{"num_hidden_layers": 9, "hidden_size": 192, "num_attention_heads": 6, "num_key_value_heads": 6, "head_dim": 32, "intermediate_size": 576, "vocab_size": 1075, "hidden_act": "relu", "norm": "layernorm", "norm_place": "pre", "norm_eps": 1e-06, "positions": "learned", "qk_norm": true, "attn_scale": 0.237, "bias": "all", "tie_word_embeddings": true, "parallel_block": false, "init": "normal", "init_std_qkv": 0.0229, "init_std_o": 0.00539, "init_std_up": 0.0229, "init_std_down": 0.00539, "optimizer": "muon_variant", "learning_rate": 0.00934, "lr_mult_qkv": 0.7, "lr_mult_o": 1.5, "beta1": 0.93, "lr_head": 0.00888, "max_grad_norm": 0.5, "warmup_steps": 0, "schedule": "wsd", "decay_fraction": 0.572, "decay_shape": "linear", "final_lr_fraction": 0.0, "batch_tokens": 32768, "max_seq_len": 256, "doc_mask": true, "train_tokens": 197800000, "max_steps": 6037, "dataset": "wikipedia_en"}
Each number is 128 + 32 x the weight over the matrix's rms, rounded and kept within 0 to 255. Layers, rows and columns count from 0. Numbers have three digits each.

# k: layer 2 attention key, 192x192, rms 0.0727, rows 40-63, columns 0-95
# q: layer 2 attention query, 192x192, rms 0.078, rows 41-63, columns 0-95
# v: layer 2 attention value, 192x192, rms 0.0749, rows 32-40, columns 0-95
# o: layer 2 attention output (transposed), 192x192, rms 0.14, rows 32-39, columns 0-95
k40:185123132070077139134107104125136105114116163117117142163135133093136118166060162130131169149126092075145160086113140140126157111156109135157103138103153155149141184191147162167160113210085154162081117154100122112175127166118102159077124104119097153122100127155160125110181155066079082142
q41:098152179093105106072115106165127146071082164080105104116097086172146118087128125201068169173162202123110179125112121099216118083080141077092129106103081084115191120128126154110171164153101114156103117137140136081165185126096132111159115081071089129149153149126054110166123125112113141177
k41:124151142137106133120137141139102170154109142145102182121139149173120107160107123135106129079087145154124111116166133140101087219130128148152148105129132116106129080109101117116100103113170204150127165148079104154167110095088149134118170115084131219096075101137160113182184176151114132089
q42:175099150113112197128080126128036168124140190106112148173083117078154129165071174147084135169174131102107121187087103107123100132071100152198180091106086179170207142183180129102129115130116150149106113114117109139129104102066084147120139135070110188130185140130088153177089161150133143101
k42:148131178124132124141154108086122144134165134112129105129136137143113093157140122127136178147106136104132132056121073119146154153194191139171073104111097112107144120120089114141106129115078129170147130122150139149168110094093103087140160124151147160125136046102113166108100175113137151068
q43:081124173121153089095192114147130090188054062152189159139163172114100105132141091083112117131096181143136097131149140159125082098192125120113126162107120109100096157107065147110059103132139132104184115083134161143110122112117127130158138161125134115103116128140177129171122103132087138118
k43:069095077123143119134177163115085134186120134120157148116104108159162103106119066118142156143158112135125139114159101124118127150141099134180118138114154090054117104174171081181144161150158138115116111129194093129150131113117106138149129168134132139141118158153097194113132083133139110140
q44:095150165126169130146160127182116133112113174127150086109140142121150116142118086176135120087087125179112149150159120118149171107136164126092175160145075169144073165039120142128102138107173168135180084124115126149159116142104125092109152134184125139113080115089143112161127072132137141157
k44:106088135169116147159098134117128130091165086115158158106149130144149132117207116100134095114179067148132122054108124150059142218111182185128099123115074106078144134169083121097104137162139224131156116103139162147138132127131141124157147103101108192126177153114161143076143134124164069099
q45:113178113138165097163124103159092137126098155124130162150151157096138115128119134126134117156150093162102119128133124078123125096145111104181139099129109102135117126125129128105121095099083150155083112139214164079085120122169114153177126107106083123105138159057145148110103169187085164121
k45:107143148149173116121216160174176110190146173098094141137147104122135051160139094071081111119124104099089129121096155155069118163150132092149161133154098096182085084154091109118105166081123085107110139072108118113137159065150170104128150112122073144075138111170083128139098134089062103125
q46:139114088127125092133149123165135176153126091084061176096182135134171144130111083136134110120111113058130096137056104108183135105072093057134150145112081079166127108162162119107101097166148177136114135179106166133064168113115144137145106075166147136138165129146104116121157149130129131161
k46:115127120147097104084117114169145142085107105174129151146166129094113102124171140169105141167129086109090158129084118104120128102149084117134085106148117073168152173172107114122128119081121125127125164120139144087075086132135131119128136106159170111180132146163159156123142107134164176136
q47:166126096125129105151110089185167104137123069143085158148082092133126124131139114191153130122117113194108093116165167099134175151130183116140093119168130108114182100096112120133133167114135151155137166158151133144158123106094067142148113165082132152115110095089124100123134177172082164041
k47:109156103146120105140179088148122104132121057088140097047109108105147119106121136139106131101133165109154102115171152105162159142173113133123134164139125129198098189073102140072101117101120154116122153127149151130109085116159144135113156134131121150128077119117127101085108079081081129148
q48:148148133145111078098182140152126172169146058097117124073151153176081143100140117100166116156106128144136105161156158217117172066161132113100108068129088112158089127102060134149085137087142091116160076123177123146109145114140070111150053121137134139137133203101147128133145120155134134158
k48:084141057076127119121082119170151122118117129128153169109194080153122135094168143112162132169104143081126171150157157153098119095152059153123164079190145148163126117111123122181142097162106097107114133209059159100128178123130151144149152128180154082188117179204138094116082138156113121095
q49:127121135103157129178110098147160123106138135132115167103151142164133153166149150113152113143106098145125106091062063142166107118174131133085115120140129133150133081158130169119120165129123096126137091091134123137124115123144093140107127132177136136108159144114168136080137103136110172121
k49:099111118129127124116126120136087105078146164148126125123150083156146111126136156142080095114141165106175129130159125124074126124106171133116119110141122145133096069098133126162154095137147125098152131105149125088099129098126111156155102121055130155171121112146146103127112082151088161184
q50:124092118125084164091105130093154100139186184117136078085108113212098095130057108093139114173173144106090167122130043115126086081149110106146147127135145195177142147113081095137159170184133136097153138139080182138148147130170118153169178141181091112095177143137099124167131086093173096106
k50:126138123061131155138166137125117144160128129166172141096127104153060140113129138151137105149093175109123134147134133167178132147122097132116109127124127145135109082150154106132151139112093116118152104135096073159134113053127142175107099159146165090134180108141145126137117164115186049123
q51:147142121186152114148078180069114158110171159128150158123081130100118129130119166143110168148080144160069093089126131109123177120119147167191102149127118111101183110110119149103122130076141171151183084145115138104157108105065132060075086126178100111154116090144182133145105105150110146155
k51:174084150155146092095068197010153165105120167115155094103156099153202102117124069143116110095111115173058148108114128098130133125175157086123100147137180175078171115142096152124125134108161138103158125125178179115100090146121218157141133111140146092068149115130062133114128182172134162185
q52:117111101161139142160114117092152131152113154133164166163173159146171151080196144150073092116167124204149137121124106087182081126130116161121065116125105119118086077073167179100077155134130127122101093107126060163102089180161132099152111103171156114152116166145115078087119100121076138162
k52:094145132192164168068133148131121132139169093106143121125120145127106124136139132144084095194139079157166156168137100140099129129096084117106099120152129143141114115113114114145165122123084114080135069128162150148098177117153101079117167122109100089129128131182093096066123136196151085159
q53:132138110106069094157104120132122166134197114081086129115124080205122202144096188117082100147123124091095161096104131141127140109144104130091157113179148113108112132175171141140158110103145163116125151126121139108139123174096154141144149135148146114161148122105158159173200104135075147083
k53:146171074172080099083094144178146158091099136171108178177119166167128128169072149113118102156201073120146153123092115119150107099117148141106184186106139103141118101131165135149130117099144141117141164123165123161159120078110064166097128168159157082096136151106110079075104098119065184099
q54:095124101122137163112177137029194179149147089140139185085146179105156138149127094129127079114089140162102049118081139111086134140117194119131112114145117075117132149121137116161133159148087189138166064071142178097210082076206089104079083169130115060082133107098163119154110103156088197082
k54:163148133114154093054136148121145126171138081120115105067157200093122110128134113158137115107113153173127134109127130130144128156169125138163101173136194126083155108131128106110132187090149182102152197114159194148095048141147086178165119134157098096081158161110144128167120147081092154079
q55:132139128139125133124088085117135136187186098096121105096143135201144106119150158141150112093076142171098101077167174129120117185120059107132157110189152137102136099106153185146069178133141174133121126137095064139121135069117181067123141165164098134127120157103090136214137159103100124163
k55:155120131170123082111080157142120154088113162106154126151102122133106116161128152174103142169155173140128129137123114115137144078137126145136133124127118119108077156193082085139152147057096137188112117167130170144066075108103190118137138124055091137103129108124065162143066141200156142109
q56:090098104122120142140111188184077105153116133086169064146130081124089125095170100093122094174124177170116149139132142150135115136088078093069186096177099087108163120182163110158157197111121127115107106170103093075137142139132160147159128092122129180107209155180155141138104115103162113185
k56:088115077128111175193123081162103143148182105043099126144122129114128119058078153109120113154093188063101148128140175132116101128079115114090126166148105150078159105184210117110189134082093140075162146187111091129121141118106138142156171111129102144183138081162141158149116190132127160119
q57:165159131129125072124151105107096140166129115146119114098099139159127158205104086148062119112169155152091142098163134124119164099163135126131105145133090163105162116111087123136171119147122122123105123137131156187154145198135075144100123137166096081122134104132158097172146088117091095117
k57:144134142100097131133117100116149166181145107170118172074134130156084112126155119129165107127187140144140128105181122121099085074090136161152117110183155162132155100126122134139125106141117155182147107126142097111132127099123085129096146166096104145102140159067125148104126092161111114100
q58:126080103151126148128114137103061116071145164110119189105123180074105108142095176157092119133120131055116139195116134114165133118146080139103137090167118150135183129142098078102123115139131135120161112130076130171112156115035153178108156134107149127171175116196139128140149182142120136081
k58:121150119113068121189143121149121143153147142176147194155108131096132164136150118100149195093136144124176159130100115098099072128134148101121130107115167141166159113124096130094183129097125182132144117104105141145097170147123118132102126136124200105152157075127097143104140166156134076125
q59:140045158157135162173130182057125138080189121093166140151147059131105155132187190153171069152133105119086174137080129135103152100135105080110108158128116122078196111132119158110133134084169165110126161142110153100131119136127153127157162067155104132125162115179131099101112107122149166160
k59:131102122133140120186147107110080137120104175109165151114073110173152161114122132148198079146155106125119134091106076138190198102104138149149113123108148109102192189154086122106145089067186116082188140131121098159131091074177139139124139114142138141157121133200134071121079168133148106172
q60:150195132188101121112136144106159148130131054131148061099152142122114172154127123144134100140142118119214133122125103107102070122136145133145087117124152137121093092110088136081123137147123104133130099098184111150174193174175131196089111096163171120097112094108167165076150113105123158118
k60:129093114163113168176117068123137109126177163151094100192189103104185188154135087169135106135107094168113135139158075089132129142137133095116167152097114120130078166120128159127093158146155093101095147049119139079131114135169078066128100117146152089140088146079112094165063108104133143133
q61:149133165113107141105137124074122098126149177170104125138092146182099102166081131115148105096139113149144146096162098103138118181135131118095083096066099148102123113139104171110143079116168138126133117131177140185115198108148107141135142140092176125118100137157144141146181085145130162142
k61:146122178146130077166131115118112137132180159135173145086156123153147091121130101113093124134097114143071095073124134096158151084164187145133082141154140092080144145125088111118089087149147154125167118169141146129085094120127101126172154123114142162144133089119107117083190077094134170118
q62:170148149117113091079183104123148119081117116147113090140126146120136149068145157140073160131132117163120094097113100135177133147115167144141153158099118144161127172071139129106091123134136091082108117079134113099138162176090116087139096159142201102129180133091113151136176060125137119117
k62:136178116134142135097147125166072130139108101138153128110127119179122120108220045099094124133077186176184132102152109171115170144149129068120095151128118114095142154112125153104155134146135181126147118153184132110174115121114185073140112140159179154116143176095173130138113114146174124111
q63:147129165115135124157170113137116126153124159224115129114087107171053145140116098141147173121092093113157129071127110150104151069163141091164157124084079086156122102132134195112119149134143140127069121117124103131151110109092113128076113115162132180153141082113113099111169143058143109187
k63:112136192177199099149148097109184121130087117179122149088079160088111098140136144164151111054120113179105069144132104105077135130116213170120047119112185154156095136160112116125119083169099110113065094130139123134127151127124161121143118116102124152088105113114146108185120114160124086099
v32:109097205076115133135110081173126153133070147137159139100113102166153150178177117093095134128118123135126172131099131195208099128132136167175130141063104150135153131137139104087153131101141157165104077074174132115157076104058113158088110176097128145188145142105114089139090120083150205130
o32:164140092202117078120162151120132080102219104131136096154166178097105090086078108147144111100107109122189071107150149119100142153182130064066123098158124117083143113142048155134104163147123120086153193217124120151117178100197154101143157079130116104129077082161165184076142119151108068130
v33:143109085180160056168166159121123122067117140161159172088124114121172152060192177098118132230136134116101130099119196126137134134082121100077078185066164068103044094099068126166118130135148155142159094127126085141120103118159084165075087063128129144092135129096145137093117142168129156133
o33:139141141107081170055141114119158130185156096078069103139115115131089113221124095103111155038139131118128110151128089119118127151146128138192154051146118203164185145132158121116140136138126121170121174133130231100149125195128160082146187160100128124154123142140137084150101078098083117136
v34:115126186100099093151144164164150081153134137108145121092089153186091097140123117124178123173142083126121114201119113051147157095082179163089108104140131050163132181114123101203121095084115094123215132066103193134058146149124106155126030132140108075095100172150158164147128159126127100101
o34:132107097192166178105131155122053146122173098095108147193156113106142172138139159102102120104152160140137138093123134179135050159173084062174168111117084199127133113132140162098103160171131139148049142147190055123143136149129119136123185089113133166120120074069119074144115110148100147117
v35:096155093042127102061109103099100160119116160120168163171129139105168146145144153117154149075065142125090092134134119069136118146150124134167095128158153148098128075142137115071109177133127128177119081114101190128105111090164156134083130107141148111121138158155129146049129123177168156083
o35:160105179193146141199145132141154112145167091071081097079121094123107110095099106128095080187215128114162167147113153169143167137094175114143120122141121057154159159118161080186136091136110151068119146119168136126181107147127000139168145129107147115176130098142164142170170154106155071140
v36:079128122140113130184125172104057136072180131149123189149149159125117149084150159139091121073154161154144128101138075172065166107125114158113132119099148160104112144094158115181126142153069141167170042134125161185147113134066124127144135105125142110130115142116122081146136089070121160078
o36:222124104139105136093147086180145122144133130132108117134137102094109112181089083121115120132125068122102138140162168099165117156141161094141109119138161118163151133159075134102136135109143148057096222138141119083105115112187157111109096139126128189132098090134169146105124105157100112159
v37:134136159164139107082127121145143031145115158133138150115084137153176075115097160075189101149092116130071098218190074131196172145105117114095178189082107158077138080168139133133091175152141165172086070131127114108150121131125142150134126064093068118156125103194100138166151105068160112134
o37:118094110118140113119090141115101166152120101130148088139140120136115155153192082164107110142127113161164181075052116145081098130166146150108078162139194082172157158073114116130187109115136108062183147091136178146099088155104126149158109156156203128182128155124158146035144122172084140133
v38:099137078111177165118153125104128182146135122134088123095111225130168058144146097130108194128063159112121135115107199111125149151161120153164156052101143087143133071073125096154135068141087095139067124118120075038142136149169155092123080111083124072155147107142066110145061105185137105114
o38:109108175161053083196114159112149071158110135101163131178131055164093127120069162143110097109176159147097143122126073114126084098083121121094077193139113154063151181147149145043144156080143165117151092159184187192112140092113094201115164174130141133108143128140141146090206101081113155191
v39:180184188165132075123167193115124107099107132187120132090206140084137135111134104152153056132152090063163105151108118102152184152157136181160154156104100123092105154111148084122170159113148146176151131168146110122086111201159100090121087137085156113141146108079027167199203136125169110159
o39:115090087112159155151095089142085139216118129098099066165085119185107128130125162106143198119113149213079139119170103197075105110116147127104137108143201132169126090085108156107109135155134091093111102037122112165145139088108141160131188118110102119096098161218227111082071091147109103070
v40:181136132110081126087123116081155165176109086124161106133047140137114089068113097157107204140120180076072141188187128058063119050115156100112132078134146111181148149093115176106115074104152125179137216093143121155089136082160141134091070140140084107158198080086179120083168173155094086091